Weights of a small transformer language model: 783M tokens.
Each number is 50 + 10 x the weight over the matrix's rms, rounded and kept within 0 to 99. Layers, rows and columns count from 0.

# gate: layer 8 MLP gate, 768x192, rms 0.212, rows 187-232, columns 0-47
# up: layer 8 MLP up, 768x192, rms 0.229, rows 187-232, columns 0-47
# down: layer 8 MLP down (transposed), 768x192, rms 0.107, rows 187-232, columns 0-47
gate187:59 51 55 42 43 50 45 49 43 43 65 53 36 69 52 52 49 57 56 40 60 44 49 52 63 34 45 57 34 55 29 44 51 78 58 47 32 45 46 45 56 50 45 43 51 51 50 54
up187:53 47 50 64 52 49 42 61 38 37 54 45 44 55 56 39 44 49 56 62 50 50 29 49 56 47 55 54 37 52 49 70 58 62 32 67 42 55 23 40 53 53 56 45 55 63 50 54
down187:45 58 64 57 54 48 49 39 56 56 67 53 46 49 71 46 33 53 42 44 33 52 58 42 52 26 47 64 43 38 42 40 45 60 53 52 36 52 47 57 39 50 57 44 32 50 46 57
gate188:59 40 31 73 52 43 53 42 30 45 34 33 51 46 63 55 59 51 44 52 48 57 63 57 49 49 53 48 50 57 46 58 49 46 61 60 44 53 41 27 58 58 61 32 44 35 59 58
up188:56 64 59 40 70 60 34 61 56 53 60 59 51 52 25 41 57 62 42 49 65 48 32 42 50 33 60 61 39 54 57 52 51 69 41 38 47 52 63 40 55 54 35 54 60 54 44 43
down188:52 38 55 40 59 48 16 29 28 57 50 49 51 38 62 54 49 42 59 58 52 33 44 36 59 47 45 61 51 76 43 56 47 65 51 40 55 54 46 33 54 38 46 49 71 67 52 43
gate189:46 43 48 56 45 42 61 48 48 57 52 44 48 46 48 54 38 51 54 39 65 48 74 64 54 54 61 46 61 36 52 52 36 57 68 43 47 54 57 60 54 53 35 54 48 46 64 52
up189:37 48 32 43 53 40 46 64 54 38 49 49 50 37 65 51 43 72 44 46 40 52 52 48 41 52 49 36 62 52 46 49 36 50 48 41 43 57 51 63 52 52 44 42 57 44 53 41
down189:53 68 60 45 56 39 48 58 45 62 47 63 46 76 26 39 37 42 54 68 46 53 39 40 35 51 49 45 46 47 59 51 42 51 44 46 40 52 38 55 54 38 48 66 48 66 46 47
gate190:54 69 64 49 50 54 50 37 56 53 61 48 53 61 59 55 61 59 50 45 55 64 37 43 52 47 56 39 34 49 59 55 43 60 60 48 54 52 42 57 46 68 45 65 61 58 47 42
up190:67 49 46 43 49 67 36 61 46 62 53 44 38 57 45 34 51 52 35 40 65 66 61 36 51 66 50 30 52 54 50 63 30 41 46 42 41 69 48 60 56 63 56 59 41 64 41 62
down190:51 67 50 65 50 44 63 39 46 48 48 60 66 48 52 65 62 47 42 56 52 46 46 54 65 58 53 50 37 53 49 57 41 55 37 38 51 36 44 51 46 46 58 66 84 56 58 60
gate191:66 36 47 57 23 45 35 62 62 64 49 56 47 61 49 59 48 59 72 31 66 55 38 51 64 47 41 53 55 57 45 60 74 62 61 55 58 50 49 52 51 59 36 41 49 58 54 52
up191:51 62 46 75 44 50 33 60 35 51 50 44 50 57 49 66 35 43 50 50 58 42 48 54 61 49 31 35 56 41 38 48 65 56 42 45 50 39 42 39 47 55 39 52 57 50 50 59
down191:54 29 31 45 51 61 63 61 61 50 60 56 49 44 51 39 48 58 57 46 59 60 59 60 64 43 49 65 54 62 50 53 64 51 53 54 42 47 51 50 46 30 38 61 53 59 46 48
gate192:43 50 27 59 52 36 56 69 54 31 68 48 39 35 55 55 61 54 35 55 48 55 64 40 51 53 66 40 55 57 45 48 64 57 52 43 48 60 68 43 65 45 55 57 60 46 41 41
up192:31 63 54 37 70 50 36 54 47 53 41 48 50 58 50 45 48 50 41 48 49 51 43 51 43 44 49 54 42 46 64 44 37 50 53 63 55 45 42 54 48 49 67 58 47 41 44 50
down192:47 70 53 49 38 41 28 29 45 56 54 62 44 62 59 37 63 45 59 40 51 66 48 43 72 60 52 51 47 44 52 50 39 48 59 52 58 52 51 43 15 45 53 39 27 62 60 44
gate193:34 48 46 38 44 52 52 32 45 57 60 48 64 45 34 62 56 33 65 45 52 52 50 76 73 59 55 33 45 76 59 70 41 47 55 59 58 54 38 54 51 59 44 37 60 54 35 42
up193:46 54 56 48 44 63 51 31 44 61 29 51 47 41 73 61 61 69 52 54 44 57 76 54 71 36 55 47 51 55 45 55 43 38 64 49 45 48 60 57 33 74 64 54 57 68 59 56
down193:61 42 58 39 55 68 41 61 67 41 65 58 36 40 33 57 67 45 54 62 53 40 66 50 63 61 42 35 63 53 45 38 64 51 44 50 58 50 46 26 54 54 54 54 60 61 25 56
gate194:61 44 44 48 51 46 32 52 53 51 55 53 70 53 53 37 52 52 16 56 49 52 73 46 57 38 64 48 73 62 50 43 60 51 54 26 43 57 54 31 48 40 49 60 49 44 68 49
up194:60 50 45 41 44 56 41 62 54 62 42 69 44 45 34 59 67 45 49 43 39 63 48 40 35 65 51 54 33 62 55 59 48 64 55 51 48 53 37 56 37 49 31 51 39 57 53 50
down194:65 46 48 29 37 50 53 53 47 42 54 61 33 41 70 54 42 49 44 34 39 53 54 39 37 56 43 61 46 66 54 52 23 50 39 65 52 57 56 49 69 52 50 62 46 46 40 53
gate195:38 52 54 62 49 44 33 71 60 60 58 47 62 46 39 32 72 49 39 52 48 54 52 68 67 68 33 41 46 58 62 43 58 44 55 51 38 67 42 67 52 45 55 46 39 58 40 63
up195:41 43 60 52 31 36 60 61 65 50 55 64 49 42 64 64 48 37 41 60 30 53 41 56 48 47 58 39 49 55 44 52 47 52 66 67 62 40 58 44 60 45 36 43 58 64 56 64
down195:50 56 32 41 38 42 60 58 32 33 38 50 56 65 32 41 81 38 37 42 62 60 55 15 65 49 63 54 44 46 49 44 42 55 60 64 49 42 45 52 49 57 47 60 66 53 63 54
gate196:70 55 54 50 40 48 51 33 52 57 53 66 49 64 51 62 54 61 62 46 52 45 45 63 55 33 57 49 54 53 34 71 60 44 48 37 50 35 52 72 60 47 46 38 49 63 50 62
up196:39 49 50 54 33 43 40 60 56 38 37 45 61 70 49 36 41 52 60 42 57 57 31 34 42 39 44 43 60 65 60 54 44 63 71 58 48 62 53 40 40 62 50 67 28 56 70 61
down196:61 52 54 44 47 60 50 42 47 68 55 46 54 39 48 56 47 46 56 63 66 57 40 54 53 49 44 56 42 34 58 52 34 30 51 73 54 54 38 71 41 56 45 65 55 40 62 48
gate197:45 49 53 53 62 66 45 44 28 50 37 48 45 24 29 39 48 64 41 40 59 48 43 41 58 54 59 48 50 48 61 42 39 44 36 47 66 66 60 62 38 67 62 47 54 56 58 46
up197:66 59 46 48 63 62 34 63 59 35 54 60 47 28 41 66 39 41 29 46 53 38 60 67 55 39 48 49 46 56 56 38 54 46 43 48 53 47 54 33 61 44 58 66 46 58 47 75
down197:59 57 50 57 42 40 60 49 56 27 34 57 74 55 49 51 41 55 42 41 25 34 56 40 63 40 52 42 50 66 29 32 56 59 54 53 41 45 53 40 55 47 62 55 49 44 56 46
gate198:23 67 24 56 55 47 61 44 41 61 62 44 52 45 50 35 51 78 32 55 43 51 23 56 55 37 51 78 58 46 58 65 66 54 46 45 41 45 65 51 44 44 37 40 35 46 58 61
up198:42 39 75 46 56 53 61 43 52 60 57 39 64 63 38 49 51 59 54 60 43 32 46 43 50 54 57 50 49 41 43 40 43 53 47 60 43 50 55 44 42 63 59 45 44 61 51 50
down198:61 51 51 57 66 50 71 48 35 45 55 40 47 53 53 34 59 33 47 42 56 63 31 30 45 53 55 38 44 61 27 60 61 46 55 39 58 35 54 50 60 56 48 54 42 47 34 32
gate199:67 55 49 57 63 38 49 60 57 64 51 41 47 39 43 58 40 34 50 52 57 37 40 43 34 49 42 61 32 59 71 58 47 37 46 35 54 56 41 75 64 21 55 51 42 55 52 34
up199:36 59 51 47 44 56 55 41 51 50 28 67 29 43 51 54 32 67 49 45 55 53 50 43 73 43 56 47 69 47 39 52 43 56 52 38 45 38 52 47 44 42 57 47 36 35 38 47
down199:74 48 63 57 57 59 58 51 67 38 45 47 42 57 57 55 57 66 40 60 42 47 29 61 44 59 48 53 49 51 62 47 52 41 42 52 56 58 61 35 63 49 52 41 31 43 43 59
gate200:29 50 57 48 49 54 48 60 34 54 45 45 66 59 61 66 51 61 47 47 37 49 38 33 57 46 50 48 54 54 36 48 43 37 61 33 48 37 47 51 65 32 29 58 48 31 58 83
up200:40 49 48 50 47 40 66 44 50 45 51 46 46 46 42 36 46 49 48 45 59 40 66 65 57 45 32 63 41 46 65 28 38 57 35 60 43 40 57 47 58 46 63 58 51 57 52 60
down200:47 55 52 58 37 52 29 43 45 49 46 42 51 54 51 53 43 61 29 54 44 64 30 74 50 50 65 59 48 62 63 38 34 53 48 50 64 51 39 57 57 52 39 57 43 46 60 63
gate201:44 57 57 43 41 55 59 42 66 47 59 46 48 51 47 58 62 60 55 71 59 41 46 60 53 59 45 26 61 37 43 59 61 54 38 51 49 52 52 44 65 55 48 49 52 26 42 46
up201:55 70 50 56 40 45 61 63 38 36 54 43 49 56 55 55 52 39 59 57 32 56 47 53 43 61 46 46 55 71 43 36 62 57 51 48 53 41 66 41 61 59 43 73 46 62 54 35
down201:43 49 50 24 48 58 58 39 52 50 38 69 57 42 62 45 63 55 48 60 59 46 41 42 39 50 58 48 46 54 51 55 38 57 69 53 47 49 53 54 46 53 70 44 73 55 43 53
gate202:63 37 44 52 50 60 37 43 45 60 53 58 50 66 52 58 54 38 58 62 57 51 35 42 43 45 71 48 34 45 42 44 60 60 58 51 37 53 63 32 35 47 35 56 48 62 54 64
up202:48 49 67 43 61 41 53 58 38 62 40 48 50 45 40 75 46 67 53 38 50 43 41 36 41 50 53 54 55 49 47 47 66 36 53 49 50 40 66 49 51 59 49 61 47 42 59 68
down202:46 59 55 49 51 58 49 68 42 40 46 27 57 51 49 60 63 49 64 31 63 44 58 43 44 47 49 32 32 47 45 41 60 45 42 62 48 42 46 74 50 37 68 44 43 53 31 31
gate203:53 42 27 64 49 60 53 51 62 79 49 58 54 42 64 46 48 52 44 39 57 55 56 55 37 52 57 66 50 34 46 60 39 32 52 51 56 33 51 52 75 47 43 47 66 47 49 43
up203:46 74 52 39 41 53 61 56 54 42 58 44 39 63 58 46 40 44 37 48 58 68 59 69 49 43 44 49 45 36 47 55 51 71 35 42 49 43 42 39 31 57 39 54 63 56 36 39
down203:67 38 56 52 71 49 22 57 45 29 54 66 38 54 47 40 35 60 50 42 54 56 61 44 52 61 60 54 37 58 63 52 54 78 16 60 38 42 32 66 46 54 28 59 56 58 62 50
gate204:48 57 67 64 51 48 48 49 48 58 51 42 60 46 41 54 53 40 66 39 39 54 59 43 64 35 40 50 45 42 65 63 63 36 42 36 48 52 64 67 51 46 50 47 53 47 45 38
up204:53 59 56 61 55 53 40 49 51 54 58 40 65 46 50 55 27 56 71 52 37 68 65 39 54 74 45 32 57 37 42 52 62 52 40 50 40 60 51 57 39 39 42 39 55 41 53 32
down204:60 50 48 68 42 48 35 40 61 27 32 56 42 34 61 49 50 56 48 30 57 46 75 58 49 38 48 62 48 48 42 57 30 59 43 62 69 34 50 49 46 39 52 45 54 51 65 68
gate205:50 47 43 37 38 58 45 46 51 55 59 49 47 44 46 45 26 52 60 48 43 41 59 58 51 66 34 28 48 49 60 39 49 48 61 51 70 41 53 39 43 58 52 65 61 49 43 53
up205:35 49 47 60 32 55 70 56 36 70 44 54 45 42 77 54 44 52 61 36 55 47 54 33 47 47 49 26 65 44 55 47 46 57 41 41 53 57 59 41 38 52 54 68 42 34 59 59
down205:51 35 54 44 59 62 55 50 50 42 45 39 26 44 59 55 37 28 47 57 52 54 65 42 49 36 45 52 48 38 32 34 49 59 60 45 45 46 61 60 64 54 53 61 56 62 33 60
gate206:46 49 64 49 77 40 58 40 60 42 51 42 55 53 64 71 52 37 42 53 26 53 52 48 57 57 40 44 61 54 50 54 58 42 50 52 47 40 50 46 55 61 52 57 42 42 43 40
up206:43 67 49 44 45 66 54 48 40 57 63 47 47 48 51 41 30 53 71 51 57 37 71 49 80 57 30 50 37 64 54 58 56 45 39 45 41 46 34 34 57 61 46 60 46 42 53 39
down206:43 51 66 43 62 53 35 51 51 56 45 51 56 43 55 50 58 32 34 55 40 39 53 50 50 46 49 62 39 58 29 51 50 39 63 49 55 59 33 56 41 50 59 48 53 54 29 57
gate207:32 63 42 45 48 59 44 38 35 71 64 45 52 33 59 47 63 52 44 46 56 54 72 62 48 38 46 45 64 64 57 59 44 49 44 52 49 65 41 30 44 43 25 45 41 46 58 36
up207:42 70 39 46 49 27 54 48 51 40 49 50 49 47 39 63 33 49 55 39 44 46 39 46 31 49 36 54 41 45 58 53 45 55 63 59 60 46 44 51 56 25 46 53 52 46 53 44
down207:45 69 32 29 52 41 45 50 36 39 59 56 58 44 42 48 62 63 49 48 47 53 65 44 57 49 47 42 50 59 46 42 35 44 41 42 57 37 44 57 48 55 63 53 40 42 40 58
gate208:46 38 49 55 54 60 51 52 41 39 42 80 57 44 49 30 45 45 52 53 45 40 43 49 50 21 41 45 25 47 60 53 34 46 51 53 50 53 42 67 48 27 70 53 40 47 45 51
up208:48 40 62 52 54 48 60 45 56 66 63 55 46 65 55 43 46 42 56 66 54 66 29 62 39 45 44 53 46 46 55 49 41 47 35 43 60 37 48 38 47 28 61 49 46 44 51 64
down208:36 63 54 43 42 51 46 60 56 48 54 45 51 70 35 58 58 54 46 42 52 49 50 40 51 47 43 42 44 41 44 52 46 60 38 53 51 43 44 42 60 56 35 52 52 70 34 56
gate209:48 62 47 43 38 43 56 52 51 36 45 50 40 49 53 57 62 60 44 47 28 68 64 41 55 56 54 51 48 71 47 56 65 61 40 57 37 52 58 49 62 32 53 48 82 56 41 42
up209:41 53 40 61 56 37 65 57 56 54 42 53 45 52 58 64 57 43 49 52 52 47 76 61 45 41 54 57 50 63 41 52 48 61 54 47 79 49 55 58 45 46 43 49 57 69 47 48
down209:53 51 47 45 53 59 81 74 34 52 49 50 48 53 61 61 65 50 61 42 64 55 80 58 41 37 56 51 44 55 56 41 43 53 36 32 31 52 70 46 43 60 46 43 54 58 39 37
gate210:54 49 64 70 36 49 61 34 52 54 58 52 58 46 70 38 42 39 48 63 56 66 63 45 37 45 43 34 53 55 50 44 50 55 64 74 48 34 57 31 49 65 62 41 34 43 69 31
up210:37 45 55 41 37 53 59 48 55 49 44 51 49 58 53 40 66 62 72 77 41 36 35 42 63 58 32 59 55 28 57 54 48 58 55 66 51 61 66 64 53 45 38 52 63 55 64 47
down210:71 35 42 50 36 61 60 49 68 58 54 40 67 39 45 45 74 55 57 72 53 58 56 44 43 45 39 35 52 49 42 43 52 38 28 46 53 76 49 50 51 58 47 50 50 24 53 67
gate211:58 50 48 44 48 58 53 49 37 43 63 37 35 47 46 47 34 50 49 53 45 51 24 66 50 49 37 36 48 57 64 45 40 48 42 50 45 48 64 53 63 58 65 46 43 34 59 66
up211:52 62 54 42 55 43 34 43 62 78 37 50 47 42 51 63 63 32 59 46 51 50 55 27 64 57 38 60 43 43 29 40 57 45 60 52 35 46 35 44 37 39 38 57 53 76 42 48
down211:45 49 39 45 62 41 52 39 47 51 44 30 58 49 43 57 54 57 52 46 58 42 17 51 63 40 33 36 53 55 36 60 58 57 26 51 49 43 50 44 53 53 65 53 37 48 53 50
gate212:67 55 53 42 73 41 13 37 24 46 55 59 65 44 48 31 50 57 52 47 44 35 42 50 61 38 60 63 40 51 47 58 39 49 53 56 61 71 40 67 44 52 48 47 56 57 47 45
up212:50 64 38 54 50 52 49 66 71 45 49 31 60 57 68 55 50 58 60 38 49 61 52 52 64 31 35 60 51 61 62 58 57 60 37 53 36 44 46 37 33 51 68 43 65 57 48 40
down212:64 48 44 42 52 39 49 38 61 23 52 46 54 53 21 61 48 39 53 38 27 51 33 29 44 46 47 44 46 54 46 61 64 56 37 59 55 51 44 50 47 52 47 46 56 56 43 47
gate213:19 75 49 41 58 49 45 52 44 47 52 58 27 38 56 48 61 40 46 51 47 61 52 45 75 58 49 41 43 55 39 62 52 49 56 54 53 50 61 53 48 59 56 46 48 47 42 57
up213:52 34 36 53 51 46 62 43 45 54 43 60 65 50 50 53 34 55 49 43 63 34 50 59 71 71 42 37 54 52 50 45 37 47 56 49 51 39 60 44 31 48 66 58 47 29 47 56
down213:41 63 40 42 43 43 44 32 51 24 49 60 58 50 61 56 52 45 55 55 60 50 54 30 50 51 36 62 54 48 37 51 56 43 50 52 63 58 57 38 63 50 56 57 50 43 50 52
gate214:45 43 56 55 31 48 54 52 45 42 54 39 54 42 48 57 51 55 51 53 48 32 47 33 58 56 48 58 30 54 61 38 62 52 52 52 50 60 56 47 46 56 57 65 37 38 55 58
up214:42 54 43 57 68 53 43 56 47 45 58 66 33 51 73 45 41 34 34 50 63 38 54 46 57 56 56 49 55 45 33 44 54 44 67 39 55 37 48 63 44 40 67 69 43 50 48 56
down214:50 29 41 48 42 69 49 53 45 42 55 48 43 49 55 52 44 53 37 44 62 59 70 60 43 60 67 56 56 52 37 35 46 43 42 45 54 51 56 62 52 59 58 59 59 70 57 57
gate215:39 33 50 55 56 43 23 51 43 57 55 36 67 51 53 57 67 60 54 50 48 53 42 49 59 53 42 52 53 53 48 36 53 43 44 42 55 56 43 37 38 60 45 46 45 51 31 57
up215:63 40 47 50 39 36 55 53 35 31 27 40 40 27 60 60 50 40 68 43 49 41 37 40 50 41 49 48 49 58 50 59 63 50 57 52 41 52 48 51 40 47 45 29 48 44 57 39
down215:58 45 46 52 55 52 44 73 47 43 53 51 52 54 50 48 33 57 65 42 58 46 69 43 59 49 47 56 32 30 62 57 60 51 53 37 53 59 50 41 66 43 52 57 69 41 58 36
gate216:46 74 51 65 44 59 41 49 50 47 54 42 60 54 39 40 51 48 65 34 34 32 76 42 66 46 57 79 41 44 49 44 45 54 59 72 50 57 62 50 46 38 40 46 48 35 57 47
up216:38 58 48 61 58 61 60 56 48 62 54 47 55 56 46 57 45 41 40 53 51 47 42 40 56 52 64 37 53 39 56 45 66 72 53 64 72 58 78 49 53 32 44 41 47 62 36 42
down216:53 48 33 48 41 44 60 59 54 40 55 34 42 59 65 60 46 55 54 41 59 38 38 62 46 54 51 51 49 58 57 46 41 36 24 59 69 38 35 48 47 58 27 63 34 64 63 42
gate217:60 55 66 45 41 45 74 44 41 51 44 53 75 55 48 34 44 54 52 61 33 44 56 48 63 55 50 46 52 57 37 61 64 52 45 45 43 56 63 60 46 54 44 53 68 33 42 43
up217:50 43 53 44 56 40 57 53 39 42 37 41 38 72 46 68 47 53 33 65 65 46 63 70 48 62 53 51 62 65 52 51 54 48 41 58 59 61 43 48 50 51 38 57 55 45 45 57
down217:45 57 59 56 46 71 45 42 34 59 64 40 43 43 38 66 46 49 49 36 47 46 55 36 44 66 48 45 41 55 67 55 49 56 62 40 58 54 42 50 64 44 56 60 46 50 63 52
gate218:37 45 57 43 36 59 45 58 46 43 50 49 54 43 42 54 36 44 42 46 31 38 50 53 56 51 45 56 70 57 43 52 43 41 55 49 54 43 73 45 66 41 37 55 55 52 44 40
up218:47 44 62 60 45 62 47 44 61 39 35 49 55 61 51 63 62 47 55 38 49 46 56 49 51 49 55 50 53 50 09 42 60 49 47 52 47 48 46 47 37 51 50 72 58 76 66 47
down218:59 36 51 49 42 51 48 43 69 65 75 46 70 46 54 47 65 21 57 58 56 31 55 40 36 47 50 53 42 54 61 46 62 48 54 40 51 56 55 41 56 48 56 43 54 61 54 47
gate219:60 45 57 45 49 71 53 43 60 49 44 36 43 42 48 42 55 37 46 45 43 54 47 66 52 62 58 50 66 42 50 67 66 52 46 31 42 55 46 57 49 63 51 35 50 60 48 51
up219:41 49 41 59 51 55 57 46 48 56 56 33 59 61 54 44 45 68 48 38 58 53 37 44 26 49 50 49 54 49 29 40 30 46 62 73 41 66 45 35 51 41 57 41 45 52 41 42
down219:60 44 45 35 49 52 47 65 55 50 32 69 42 65 53 55 71 59 46 73 39 46 39 54 61 54 43 51 55 53 48 57 51 47 61 43 39 51 37 62 55 40 29 43 47 51 57 45
gate220:60 54 48 57 71 49 45 53 44 40 40 18 45 56 55 51 54 38 48 49 44 59 62 51 47 47 49 63 49 44 51 47 49 40 47 32 57 73 38 42 71 49 71 64 60 34 42 44
up220:56 55 48 74 42 40 51 48 44 47 53 48 54 56 45 48 45 40 68 39 43 44 52 62 45 70 42 53 67 51 19 51 54 63 41 31 36 58 37 65 68 48 50 38 37 51 65 69
down220:33 55 56 57 39 36 52 47 41 39 44 48 65 54 44 52 39 64 33 66 70 48 34 45 40 49 62 32 50 57 65 54 56 41 52 39 68 39 60 53 34 41 44 59 71 25 66 47
gate221:54 62 37 49 57 53 57 56 52 65 51 48 58 41 41 63 45 39 49 60 63 42 50 57 62 51 58 44 41 34 31 45 46 61 56 73 54 38 47 44 44 51 36 50 48 39 42 42
up221:23 26 57 52 42 40 54 37 47 56 60 52 55 42 46 37 59 39 56 51 46 43 53 56 55 49 51 39 50 50 48 32 65 41 27 70 47 44 60 36 54 45 47 52 46 53 50 31
down221:35 40 45 50 61 54 54 45 43 58 45 51 53 48 55 42 45 37 46 51 49 59 65 43 43 52 47 45 37 52 37 49 42 61 69 35 55 58 52 43 54 53 48 71 35 44 49 53
gate222:45 57 40 32 63 49 36 40 41 56 68 44 46 42 57 56 53 17 33 64 51 53 21 55 61 41 52 51 49 53 36 46 51 36 65 50 55 45 54 40 56 55 53 47 54 58 55 56
up222:56 52 51 51 59 55 56 57 34 41 55 45 53 69 54 48 39 50 32 39 64 60 33 31 56 43 47 38 61 60 49 31 55 59 56 59 50 44 62 49 52 53 30 42 63 65 54 43
down222:49 56 28 44 49 50 59 44 45 55 77 56 41 44 51 49 51 44 72 60 47 35 39 53 45 50 47 55 66 56 62 31 56 43 50 44 49 72 43 46 56 53 65 37 46 26 46 60
gate223:54 71 46 34 59 46 47 36 56 56 50 57 48 26 48 50 52 27 49 65 56 51 58 53 37 53 35 35 42 47 51 45 40 36 70 44 55 35 51 43 50 47 62 39 60 67 54 35
up223:66 50 61 55 49 50 57 56 54 48 61 67 51 43 37 65 41 40 44 36 46 35 52 52 41 42 65 64 45 52 49 47 56 53 42 35 47 46 47 64 55 41 35 39 47 34 48 37
down223:46 58 56 51 49 44 39 47 40 62 63 67 50 35 59 48 62 48 44 54 54 58 53 49 27 42 45 57 55 62 50 52 49 61 50 56 56 46 62 59 41 34 48 36 42 54 44 42
gate224:50 54 38 39 63 34 29 48 53 66 53 55 41 33 58 49 59 39 37 38 23 49 47 50 41 44 63 50 52 41 61 70 96 60 59 46 33 44 59 57 57 46 49 56 52 52 48 44
up224:55 42 64 45 60 45 46 31 36 70 60 53 45 51 53 43 44 32 52 60 34 26 31 44 52 25 49 55 48 38 50 43 51 41 62 24 44 38 50 53 39 39 47 36 47 56 54 48
down224:53 46 42 52 40 48 59 50 44 54 53 41 46 62 39 57 55 42 52 40 37 45 26 64 57 40 56 38 56 40 36 62 66 46 44 34 29 52 42 47 47 52 46 57 45 42 56 55
gate225:64 53 47 65 51 44 56 63 44 24 46 61 48 48 49 58 46 60 58 53 45 74 36 56 65 65 34 52 57 52 49 62 53 53 33 46 58 32 50 46 47 64 65 52 45 48 47 61
up225:68 43 33 48 64 48 50 49 47 56 43 52 34 49 31 52 46 49 49 39 47 57 38 46 63 56 53 47 47 58 68 46 32 60 57 68 47 55 49 48 47 45 44 58 40 41 67 74
down225:54 36 36 46 48 58 51 49 24 42 43 55 47 54 76 50 56 46 59 45 49 27 61 67 46 36 56 41 56 65 65 62 43 54 35 56 47 48 37 53 54 43 62 43 37 71 47 37
gate226:56 48 44 41 53 64 58 38 48 47 55 64 54 53 64 42 65 54 55 44 53 50 61 34 43 56 44 32 43 48 53 57 70 57 51 47 40 51 55 51 41 71 46 50 47 32 38 37
up226:62 41 56 45 41 54 55 56 53 45 69 53 41 58 44 40 44 57 48 57 44 59 55 53 64 57 68 53 55 58 55 40 31 38 57 46 60 61 49 59 61 43 47 43 56 61 51 37
down226:39 44 61 46 52 60 37 39 47 57 57 40 54 56 53 57 65 47 70 38 54 60 37 31 43 56 53 60 58 52 54 56 36 50 43 61 42 35 47 57 45 54 50 53 56 45 39 56
gate227:41 41 58 72 56 40 57 45 43 50 56 60 53 63 58 53 71 35 47 60 25 45 59 63 50 40 48 62 50 62 69 52 45 35 68 45 58 54 40 58 26 64 50 52 47 50 42 50
up227:40 35 44 46 56 56 42 60 35 53 57 57 62 75 38 42 42 48 48 46 52 53 47 52 61 39 56 47 43 70 61 56 27 41 46 52 48 67 61 37 36 65 38 58 49 58 47 49
down227:58 45 57 56 39 53 57 57 55 51 54 50 43 50 54 69 51 39 61 35 50 55 53 45 39 48 39 40 56 48 39 45 55 77 52 74 30 60 53 46 63 41 59 60 63 67 29 63
gate228:55 34 46 40 45 53 60 63 57 80 52 48 30 58 55 61 68 61 48 43 37 44 54 36 45 38 64 49 54 51 59 41 35 53 32 53 56 49 50 53 60 53 35 49 48 48 53 49
up228:66 50 54 33 41 64 55 38 62 73 61 61 51 40 59 49 45 53 49 51 52 43 61 58 52 55 59 49 53 34 59 49 43 69 35 29 55 42 52 56 51 32 64 56 60 40 48 37
down228:57 47 52 26 43 48 38 71 54 52 49 40 53 49 63 46 38 52 32 43 48 61 58 49 42 55 48 57 57 66 40 34 64 58 31 45 48 49 57 54 41 50 44 41 66 33 46 60
gate229:36 65 46 54 35 43 48 64 55 53 54 67 57 37 28 37 59 44 44 61 34 61 43 45 51 60 63 46 63 63 40 51 65 58 49 56 46 38 53 59 50 37 51 50 55 47 61 49
up229:64 61 45 52 67 54 43 56 54 54 56 63 39 65 45 67 40 46 39 42 48 42 45 49 44 50 45 59 55 52 52 44 53 49 65 52 58 42 44 41 63 41 56 58 45 48 44 41
down229:40 46 64 33 40 45 50 51 64 55 51 59 56 67 46 58 41 51 26 44 39 26 67 60 39 67 40 48 46 59 43 43 55 58 46 42 34 36 55 71 65 55 61 65 45 51 42 65
gate230:48 43 59 35 63 55 50 65 53 64 42 36 58 29 58 65 29 45 53 54 26 58 34 59 45 57 38 47 43 53 40 40 43 51 46 49 64 48 39 36 47 46 39 57 51 55 48 49
up230:49 38 67 46 64 57 62 61 49 57 51 47 51 62 57 41 46 52 53 63 38 44 58 50 56 84 41 61 56 51 36 52 52 56 55 52 62 45 52 31 61 61 39 53 69 48 55 54
down230:47 45 41 52 30 60 47 51 54 38 80 48 56 47 68 54 60 46 42 48 49 56 62 59 47 51 82 41 58 47 45 50 43 54 45 48 40 65 50 51 50 50 65 38 37 57 56 68
gate231:57 38 52 36 47 36 45 55 47 41 63 56 50 62 48 37 61 45 42 38 34 62 55 38 37 39 53 50 48 42 65 57 41 65 53 70 47 56 44 46 55 48 59 63 58 45 66 49
up231:39 61 59 68 40 49 44 65 51 57 43 43 64 38 66 44 36 46 56 48 33 47 37 64 54 62 39 41 54 45 40 42 43 42 49 63 59 35 50 52 39 50 42 48 62 40 78 36
down231:65 54 61 46 53 59 65 55 61 65 68 59 47 44 54 59 46 47 30 47 37 57 16 38 52 59 44 44 64 63 44 56 70 37 44 42 59 59 42 50 51 36 57 73 56 58 55 50
gate232:48 30 68 53 23 38 48 47 58 38 62 37 62 44 48 53 50 46 66 56 44 53 62 60 44 47 49 57 67 31 46 32 48 56 33 43 71 44 42 50 63 65 34 58 39 48 43 36
up232:55 42 57 46 40 38 51 42 52 51 48 40 56 61 33 58 61 38 50 58 47 39 51 43 61 68 45 69 51 56 46 49 40 51 44 41 43 27 35 34 51 64 41 68 48 55 58 69
down232:47 50 52 48 61 34 57 47 40 67 30 65 47 42 49 37 52 41 45 42 54 59 89 45 43 32 61 50 34 34 50 63 38 59 41 51 52 63 47 62 40 46 56 52 70 54 47 57